Each number is 128 + 24 x the weight over its row's rms, rounded and kept within 0 to 255. Layers, rows and columns count from 0. The size above them is the row's rms in percent of the matrix's.

# layer 12 attention value, 192x192, rms 0.221, rows 145-191, columns 0-95
size [ 87  92  92  95  96  89  96  95  97  96  94  90  95  93  89  89  91  92  88  97  96  98  94  92  91  95  92  98  86  89  98  85  89  91  89  94  87  93  97  90  91  91  89 102  94  95  91]
[[111  87 154 159 132 103 115 131 127 128 144 128 110  94 115 128 129 121 158 127 104 140 129 171  98 160 130  95 142  94 141 139 116 162 102 120 107 105 121 136  92 116 121 111 113 131 127 130 171 129 150 123 109 149 160 121 173 112 100 155 142 139 123 116 129 108 124 168 136 129 122 105 127 117  86 124 124  99 135 152 140  88 133 166  93 126 114 186 175 139 128 159 140 125 115 105]
 [162 113 119 141 134 174 115 119 118 157 127 151  91 108 118 128 103 113 114 108 130  89 132 108 134 174 113 148 119 138 149 145 102 114  82 147 104 115 141  98 136 101  86 155 166 131  92 122 129 128 120 143 167  93 104 172  94 102 142 138 139 113  85  69  96  73 116 103 133 156 132 142 175 110 129 172 106 158 158 111 118 158 151 114 131 161 121 131 154 136 134 187 132  98 156 130]
 [136 130  98 124 141 103 176  99 156 136 149 144 102 170 139 164 130 120 143 101 142 114 123 102 131 106 114 122 166 177 126 145 151 111 127 161 124 137 140 134 144  98 145 112 136 143 126 143 118 154 140 140 104 144 158 118 151 176 173 159 109 150 117 138 124 142 146 142 160 179 137 153  87 110 124 164 127 128 160 101 146  89 176 142 102  92 136 162 156 100 143 150 129 138  80 105]
 [114 142 181 164 130 127 123 101 115 141 114 142 141 143  99 165 107  97 107  96 106 122 153 142 161 125 103 106 144 125 133 119 114 118 159 109 121 127 173 133 107 121 163 130  89 144 154 145 152 133 147 157 129 146 103 156 169 165 117 120 133  95 183 119 163 113 153 127 141 142 118 104 103  92 147 190 158 102 158 124 135 136 179  67 125 122 120 112 127  88 109 134 102 106  98 116]
 [130 159 103 136 130 120 129  83 132  97  69 139 142 125  82 175 131 125 105 132  92 138 113 112 112 158 128 137 123 120 122 138 167 160 107 101 166 111 116 118 161 127  97 116 111 104 113 122 124 123 205 141 124 111 124 131  89 172 123 177 131 127 123 103 146 123 121 160 161 124 122 128 132 132 186 108  63 124 140 130 157 101 159 124 133 132 146 129 104 133 144 125 150 101 130 129]
 [179  98 131 157  79 137 126 116 110 102 125 158 126 129 119 139 159 112 155 145 130 145 145 150 150 113 143 117 149 103 141 135 136 116 183 129 160 114  74 151 152 139 179  89 119 118 128 126 181 141 124 122 132 141 155 154  98 145 117 101 119 142 165 131 110 148 142 128 135  88 121 104  92 131 148 142 139 141 119 150 190 121 118 129 133 101 176 138 137 118  86 156 104 133 130 141]
 [119 145  76 165 102 137 122 151 107 116 148 137  98 125 119 116 106 123 143 120 153 151 112 152 159 116 112 113 136  86 101 139 144 134 116 140 159 130 114 139 119 143 135 154 111  98 115 123 125 112 117 132 156 158 101 168 145  77 172 128 108 126 111 115 148 122 129 158  85 122 152 139 106  98 130 125 126 169  97 124 137 113 137 159 134 111  97 127 141 169 174 130 157 112 150 123]
 [ 93  97 132 166 173 119 110 123 117 121 165 158 114 159 111 118 154 122 158 145 140 161 121 114 127 140 105  87 119 132 140 130 125 142 115 150 146 115 134 143 165 147 100 128 103 124 197 152 129 133 125 155 117 107 174 132 143  88 121 127 108 131 106 137 117 131 108 125 130  59 140 177  95 107 106 142 150 117  92 127 117 135 131 103 138  92 100 154 141 114  87 156  87 147 101 158]
 [155 127 140 115  70 131 114 121 121 111 143 107 103 113 116 149 128 155 137 119 142 142 117 142 132 161 158 125 134 155 164 162 150 105 129 136 100 105 183 128 134 106 136 148 109 115 124 142 137 146 133 111 125 143 123 105 116 120 131 107 138 181 135 119 100 129 113 134 105 118 176 103 115 161 115 187 104 119 120 109 126 124 115  89 129 105 183 130  85 107 140 159  91 112 126 135]
 [129 116  88  93 151  87 129  74  95 103 149 156 100 121 114 102 134 123 104 103 108  96 163 138 153 116 135 173 112 100  85 158 170 151 148 165 114 132 107 156 171 120 137 103 126 110 119 136 130 158 137 112  95 136 134 142 165 107 153 127 108 165 145 156 135 135 122 143 108 122 117 153 130 143 150 151 142 105  98 123 127 131 110 155  89 157 126 141 161 141 118 195 112  91 107 144]
 [160 139 127 142 114 147 120 178  93 115 132 154 144 101 109 194 120 141 127 153 150 118 176 153 104 155 113 140 140 141 118 153 142  99 172 151 127 153  99 155 117 122 122 101 124 121 144 110 100 185 141 155 138 147 119  94 127 125 133 129 117 148 159 121 155 116 114 144 127 143 145 148 122 128  98 103 157 140 160 125 136 155 132 130 153 135 144 144  89 141 135 110 156 109 148  95]
 [144 108 145 109 156 147  75 146 138 153 146 122  92 130 123 116 107 138 136 115 189 117 178 174 110 153  96 138 147 111  94 121 129 128  92 147 125 146 148  95 153 126 169 106 102 146  95 101 145 150 121 121 126 142 178 125  95 167 108 143 158 113 100 128 123  72 121 125 130 131  86 148 134 109 145 143 101 127  67 118 158 101 114 145  97 168 101 100 108 184 161 110 133 123 101 155]
 [108 106 108  75  81 143 152 184 112 138 116 120  93  87  81 166 105 157 159 140 145 142 152 110 162 113 131 132 119 138 151 137  90 148 141 106  84 121 122 115 139 130 134  81 137 120 161 119 151 127 130 151 111 166 163  92 124 128  69 154 197 154 162 150 170 126 142 135 144 136 146 130  78 109 161 131  90  83  80 145 161 100 109 134  94 124 107 140 107 100 109 126 135  91 135 131]
 [102 112 162 146 156 130 106 152 153 167 124 106 122 131 119 111 102 151 145 132 166 141 133 133 140 112 121 129 180 118 139 164 127 111 155 114 149 123 127 157 119 140 153 136 127 127  81 153 170 102 134 123 132 177  98 173 123 134 174 132 124 140 133 123 108 133 154 132 112 140 131 122 139  79 152 146 145 137  87 125  93  95 141  95 115 133 168 148 139 145 126 154 133  91 208 138]
 [144 138 140 115 158 156 166 137 148 121  82 117  96 131 106 152  97 158 111 123 126 149 136 140 128 140 142 133 185 116 170 128 127 129 105 179 118 141 183 115 106 133 133 164 112  84 147 149 124 157 139 106 137 100 132 122 157 136  80  78 101  91 120 105 148 114 137 126 122 144 136 105 170 163 154 129 145 148 154 120 140 141 128 116 116 134 167 149 126 139 109 146 141 124 108 152]
 [131 122 134  81 125 118 147 166  91 138 126  80 123 150 103 126 147 140 150 130 143 158 155 118 132 145 118 130  90 126 183 141 122 143 121 178 135 149 136  72 113 169 148 150 152  81 125 115 142 138 144 128 112 129 148 129 113 131 121 119 139 149 109 162 106 118 179 108 162 127 129 136 170 126 130 118 141 137 113 113 124 118 156 167 128 117 127 128 183 126 144 141 130 134 107 193]
 [138 123 133 183 125 150 129 151  90 140 115 121 157 155 187 130 125 129 162  96 113 156 171 151 117 131 119  93 110 143 164  93 123 174 119 133 139 103 133 119 114 164 164 139 116 142 113 145 143 105 195 131 118 145 128  97 134 176 139 108 132 165 151 170  85 100 138 120 144  99 118 103 120 135 110 120 211 123 112 107 160 141 161 154 126 100 105 122 153  88 100 153 132 129 111 118]
 [148 141 154 135 136 172 146 160 140 161 115 131 160  93 122 150 171 101 109 122 135 147  95  80 122 117 113 147 100 171  96 151 132 168 127 121 105 113 174 113 111 152 104 155  89 118 108 129 140 177 109  76 126 108 167 143 115 113 135 158 127  83 129 122 160 111  83 110 139 127 154 137  46 133 113 156 124 107 148 118 115 133 105 149 157 132 134 109 153 133 153 122 113 103 161 143]
 [121 104 108 140  84  89 158 171 124 120 110 156 120 130  95 177 174 177 103 153 116 121 136 140 121 138 161 132 146 183 128 131 147 122 161 124 144  96 160 120 158  84 153 131 139 101 130  90 139 125 134 161 145 143 112 129 144 133 121 131 137  99  95 121 179 124 142  81 164 167 124  92 153 104  94 141 137 173 126 114 128 146 134 153 113 131 100 112 129 155 123 145 119 105 104 132]
 [147 152 140 149 154  93 116 134 113 148 154 111 171 142  85 123 127 138  94 207 121  92 146 152 168 128 176 104 112 145 122 119 144 102 146 145 119 117 133 103 155 117  99 169 121 131 137 132 149 135 113 158 137 177 112 133  68 125 146  97 134 147 172 114 106 135 167 164 144 157 106 137 131 147 147  88 158 132 101 142 173  95 114 165  94 113 143 132  89  99 123 138 100 127 166 141]
 [151 136  97  95 116 120 131 121 123 146 137 148 155 168 133  91 136 123 156 167 146 142 137 121 121 175 112  91  95 149 121 132 146  95 115 114 148 137 128 110 131 116 154 130 125 166 138 121 128 161 119 101 126 134  81 168 144 100  75  54 173 125 136 168 188 165 101 108 100  87 146 140 127  98 196 144 157 100 133 100 127  96 148 111 158 144 114 130 120 153 139 175 130 119 146 114]
 [130 115 121 125 122 111 142 100 182 137  84  86  72 141 122 127 104 109 104 120 141 105 147 178 172 165 140 136 149  85 102 111 139  54  96 116 135 116 130 113  96 106 136 141 149 139 148 158 146 151 153 128 139 150 184 112 115 167 113 128 130 131  90 160 116 105 103 126 163 169 117 105 158 156 136 109 168 147 135 146 144  89  79 133 119 108 117 119 116 132 102 141 121 107 108 132]
 [136  99 131 121 117 134 110 127 131 104 132 123  99  69 142 171 101 169 121 115 115 137 138 150 153 151 173 143  90 116 129 141 116 120  91 167 142  89  89 145 157 122 147 151 121 166 107 113  95 154 151 142 135 126 146 129 157 104 183 112 145 106 134 146 170 174 138  92 128 145  83 112 109 113 146 107 144 113 125 131  99 106 177 148 113 131 135 125 143 142 127 118 127 122 158 131]
 [160 108 145 130 138 129 107 115 117 179 150 123 121 130 131 172 112 110 157 127 131 120 124 135  87 154 139 156 145 100 120 134 125 163 134 136 125 195  92 106 118  95 123 149 163 124 129  93 156 113 131 150 111 132 149 116 127 119 105 151 134 114 181 147 150 138 160 134  96 118 103 139 137 128 173 108 158 114 133  85 168 125  75 137 171 124  70 152  81 125 129 145 118 116 151 109]
 [ 85 107 169 178 144 157 131 115 143 114 134 118  84 137  94 145 169 148 181 164 120 124  93 129 125 132 169 118 160 135  95 133 146 138 118 135 121 126  92 153 127 155 123 153 140 114 132 150 105 140 168 129 146 123 135 130 145 130 111 141  97 126 165 109 102  96 154 111 144 127 118 171 142  96  91 129 130 109 119 109 129 131 116 182 110  99 152 125 124 165 143 137 117 194 103 137]
 [123 166 158 126 179 124 139 159 165 119 124 112 108 105 134 143 128 161 125 148 109 147 100 151 102 151 114 144 124 120 122 158 125  95 144 129 161 166 125 148 112 116 134 127 143 117 103 129 128  90 121 131 107 173 155 116  94 160 160 160 112 165 129 117 103 141 124 116 109  55 149  88 146 130 103 141 142 129 105 131  78 118 126 164 151  99 124  79 115 128 132 103 117  96 119 174]
 [127 130 111 128 155  96 134  97 127 131 120 184  94 162 152  57 153 128  52 147 151 159 153 179 151  98 118 122 116 138 101 127  90 105 162 165 157 158 143 136 145 127 125 123 138 126  86 127 151 124 123 145 132 165 123 120 132 117  99 125 133 111 117 174 124 123 122 117  92 109 149 124 104 126 179 132  94 112  69 113 154 109 101 127 146 150 160 141 110 167 118 103 104 140 102 165]
 [ 88 156 193  76 115 137 116 112 181  92 192 131 145 166 124  89 129 115  96 131 147 107 116 149 128 106 139 115  86  96  96 113 116 128 144 121 155 126 111 129 135 154 136 156 157 130 105 114 102 101 116 143 126 147 125 142 114 131 176 101 150 156 127 116 101  86 121 135 108 131 163 114 145  81 127 155 136  95 151 115 148 128 120 143 162 101 136 149 137 132  87 184 103  80 136 149]
 [ 98 165 117 116 159 132 118  88 104 109 143 163 116 136 102 159 131  78 164 113 109 160 134 102 123  95 156  95 154 139 134 154 186 170 151 145 154 124 148 117 146 130 184 109 140 129 125  77 115  89 119 164 134 142 109  95 111 154 102  99 154 132 133 127 134  91  98  86 129 103  92 110 118 106 109 121 120 142 148  99  91 121 138 151 109 146  96 129 148  95 125 130 140 131 138 140]
 [116  88 138 123 140 143 142  90 156 118 148 111 174 100 131 118  95  96 122 139 168 124 137 129  98 117 154 157 138 104 149 103 128 139 104 113 134 152 106 136 145 109 175 163 171 111 131 149 118 105 143 145 128 117 124 145 121 128  82 134 108 112 121 140 151 129 150  96 108 104 142  85 121 111 185 143 170 111 144 146 113 124  93 162  90 122 135 104 123 126 128 121 120 105 140  89]
 [129 147  87 109 117 150 131 157 137 138 134 117 121 133 119 182 162  93 145 136 105 132 179 119 132 155 143 165  93 122 128 155 115  75 110 125 109 140 133 139 117 105 110 119 157 127 150 180  97  85  84 123 111 112 139 109 150 174  95 104 181 133 139 157 118 140 121 146 112 154 146 112 116 149 144 106 125 121 117 132 150 129 127 117 132 147 127 151 131 132 128 171 115  81 108 110]
 [149 128 111 109 115 110 121 127 118 142 141 106 134 151 133 150 149 135 158 138  99  88 111 133 160 128 126 105 121 113 157 125 120 126 133 154 149 139 141 122 122 134 118 121 136 118  99 121 142 193 178 135 135 143  57  84 111  71 127 137  75 129  81 155 113 171 135  67 113 116 137 108 123 177 129 153 116 123 184 101 115 131 128 145 132 125 178 160 150 148 119 140 138 127  91 123]
 [137 138 149 148  88  84 132 138 138 151 102 127 133 104 117 126 124 150 128 132 111 111 132 150 108 114  91 164 119 159 139 166  86 156 149 112  82  97 135 175 135 148 122 151 177 136 120  84  88 122 124 126 152 129 169  86 147  79  97  87 122 108 145 132 120 125 137  86  90 152 155 159 158 125  78  90 139 123 104 141 115 109 132  75 137 171 130 116 150 128 133 104 143  87  71 149]
 [142 141 112 133 137 118 133 145 105 176  82 142 137 120 146 116 113 102 168 107 112 157 117 146  86  94 148 161 140 111 104 182 117 116 133 128 130 140 139 160 110 152 123 140 126 154 139 138 133 133 133 148 127 124 173 152 148 110 127 126 167 168 134 108 140  89 153 136 104 128 165 106 162 113 151 159 112 162 176 167 149  76 109 179 130  81 124 144 119 158 126 125 118 148  95  96]
 [120 105 120 143 138 120 122 127 124 112 107 140 179 144 145 144 108 197 153 133 135 149 123 128 130 119 130 125 151 147  92 147 162  99  77 159 114  88 172 109  80 119 174  94 183  93 124 115 155 149  93 163 145 125 144 121  97 142 110 122 106 116 117 106 179 123 122 113 106  85  94 134  79 145 121  75  73 160 136 140 134 166 162 103 116 121 180 140 116 125 144 120 153 164 107  51]
 [132 121 156  63 136 125 114 160  78 116 144 126 119 151  89  93 132 122 133 157 104 105 137 111 151 138 123 104 175 174 125 122 128 110  82 148 162  97 130 116 116 169 128  98 141 118 120 107 143  75 101 140 134 138 140 143 138  80 115 158 112 116 100 126 142 117 138  96 159 130 140 140 131 105  78 135 120 143 137 117 149 101 108  85 123 123 134  99  75 136 150 167 139 149  94 114]
 [134 130 145 113 122 160 155 164 134 155  67  82 139 125 141 135 172 134 128 120 122 103 163 172 133 133 141 162 104 113 122 140 152 111 140  77 150 133 100 133 123 127 116 120 118 151 102 113 121 110  92 126 100 118 108 136 136 114  90 120 124 123 102 116 140 108 174 133 106 126 109 122  85 160  52 108  91 121 122 100 118 132 116 120 136 115 124 147 123  91 122 123 124 104 159 118]
 [ 98 125 104 115 130 147 115 152 122 162 139 134  74  79 105 160 159 100 132 127 119 148 106 130  76 149 133 127 118 120 136 120 145 138 138 118 128 114 138 115 134 191  89 119 102 136 136 108 101 159 125 178 105 119 100 157 141  95 124 105 140 100 137 112 131 102 132 131 125 116 114 152 117 109 157 139 115 144 132 116 123 117 113  81 114 160 142 161  99 171 148 126  93 102  60 142]
 [156 165 119 136 180  85 121 143 107 115 145 146 145 145 128 163 147 129 143 154 117 152 120 137 138 126  93 123 139 109 142 100 150 154 142  77 121 125 155 140 126 151 116 119 154 180 143 155 174 141 107 129 130 153  97  99 107 158 139 123 130 107 115 149 109 134 158 144 140 132  99 116 132 154 104 103 147  65 146 123  96 172 101 119 105 134  80 126 119 153 101 117 133 112 128 128]
 [124  95 109 141 105 117 126 125 124 134 180 152 124 107 158 100 128 127 126 113 131 154 157 165 113 125  80 135 151 128 112 127 118  72 100 106 111 151 113  85  88 146 120 117 149 191 133 160 136  84 151 121 140 154 126 124 147 129 151 155 121 131 142 101 167 143 124 118 107 123  93 150 102  95 138 140  87 120 104 105 166 102 112 102 105 131 115 141 156 127 137 163 105 153 124 113]
 [138 120 123 130 137 105 101 107 169 125  90 139 156 131  94 154 130 148  81 136 113 127 153 121  94 127  99 148 169 122 115  96 127 135 139 141 131  95 140 124 101 129 161 148 125 130  98 165 121 150 137 133 136 113 142 105 111 133 128 103 143 124 114 154 102 172 124 126 136 145  82 139 120 123 133  90 150 119  96 128 115 148 130 119 120 109 101 153 135 144 148 130  87 135 160  69]
 [137 145 122 140 164 117 159 122 171 145 118 119 138  63 120 125 125 132 146 123 155 129 131 107 141 117 176 138 178 139 136 162 123 153 111 149 137 159 113 157 128 160  41 143 109 165 107 150 178 137  99 144 109  98 129 125 176 163  85 115 114 149 117 123 133 153 193  96 123 145 119 148 122 122  85 100 139 102 116 118 124 133 144  96 114 141 122 131 103 176 122 169  87 118 101 117]
 [157 143 111 135 115  89 126 157 152 132 140 137 149  85 158 148 128 139 132 101 137 142  98 140 114 127 124 139 132 109 103 122 112 107 161 106 149 118 154 153 152 121 132 137 141  84 104 107 108 170 109 154 169 107 153 145 136 125 125 147 126  91  95 124  91 143 139 168 135 156 141 129 151 106  70 116 154 145 143 144 168 143  72 124  85  63 116 145 151 147  95 160 148 151 154 150]
 [145 154 126 169 126 111 131 112 153 163 133 207 116 152 145 113 104  93 143 128 150 128 122 128  85 130 113 111  70 130 136 103 114 158 104 130 110 130  97 126 126  89 127 135 176 118 121 191 126 114 156 148 136 149 119  83 154 124  89 128 121  81 108 107 113 135 156 152  73 125 102 134 160 126  91 146 127 115 134 112 106 139 147 133 166 130 128  97 148  79 104  89 133 104 157 170]
 [150 101 124 114 159 127 156 133 155 135 128 153 147  83 179 131 141  93  90 145 126 134 103 139 149 104 112 165  78 111 128 132 129 128 125 115 169  99  97 143 110 102 139  87 115 134 106 187 104 119 155 114 122 110 114 140 136 130 111 137 150 156  89 172 115 126 144 142 122 127 131 150 159  78 151 104 103 135 108 127 105 122 151 116 144 152 131 116 148 147  99 128 135 182 122 123]
 [133  98 137  83 126  79 134 134 113 160 156 126 102 139 109 117 137 129  76 154 133 160 140 131 123 123 126 107 144 109 108 105 117 114 101 109 127 133  98 109 101 165 119 160  61 128 104 140 125 119 117 152 164 133 104 150 127 144 128 115  80 190 110  99  86 131 121 129 118 148 103 117 155 112 139  92 106 116 139  93 118 132 109 142 104 111 148 171 147  91  94 115 159 106 164 106]
 [120 102 124 110 138 160 129 164  83 126 129 157  98 115 128 136 165 129 136 104 135 126 130 156 181 132  82 158 102 117 172 134 133 133 127 143  87 117 124 162 107 140 116 158 136 138  81  93 131  81  99 138 143 157 138 149 130 179 107 123 126 112 100 170  74 140 102 152 111 121 151 143 127 109 132 132 131 122 162 137 163 116 101 136 115 112 154 149 162 128 140 142 171 100 123 117]]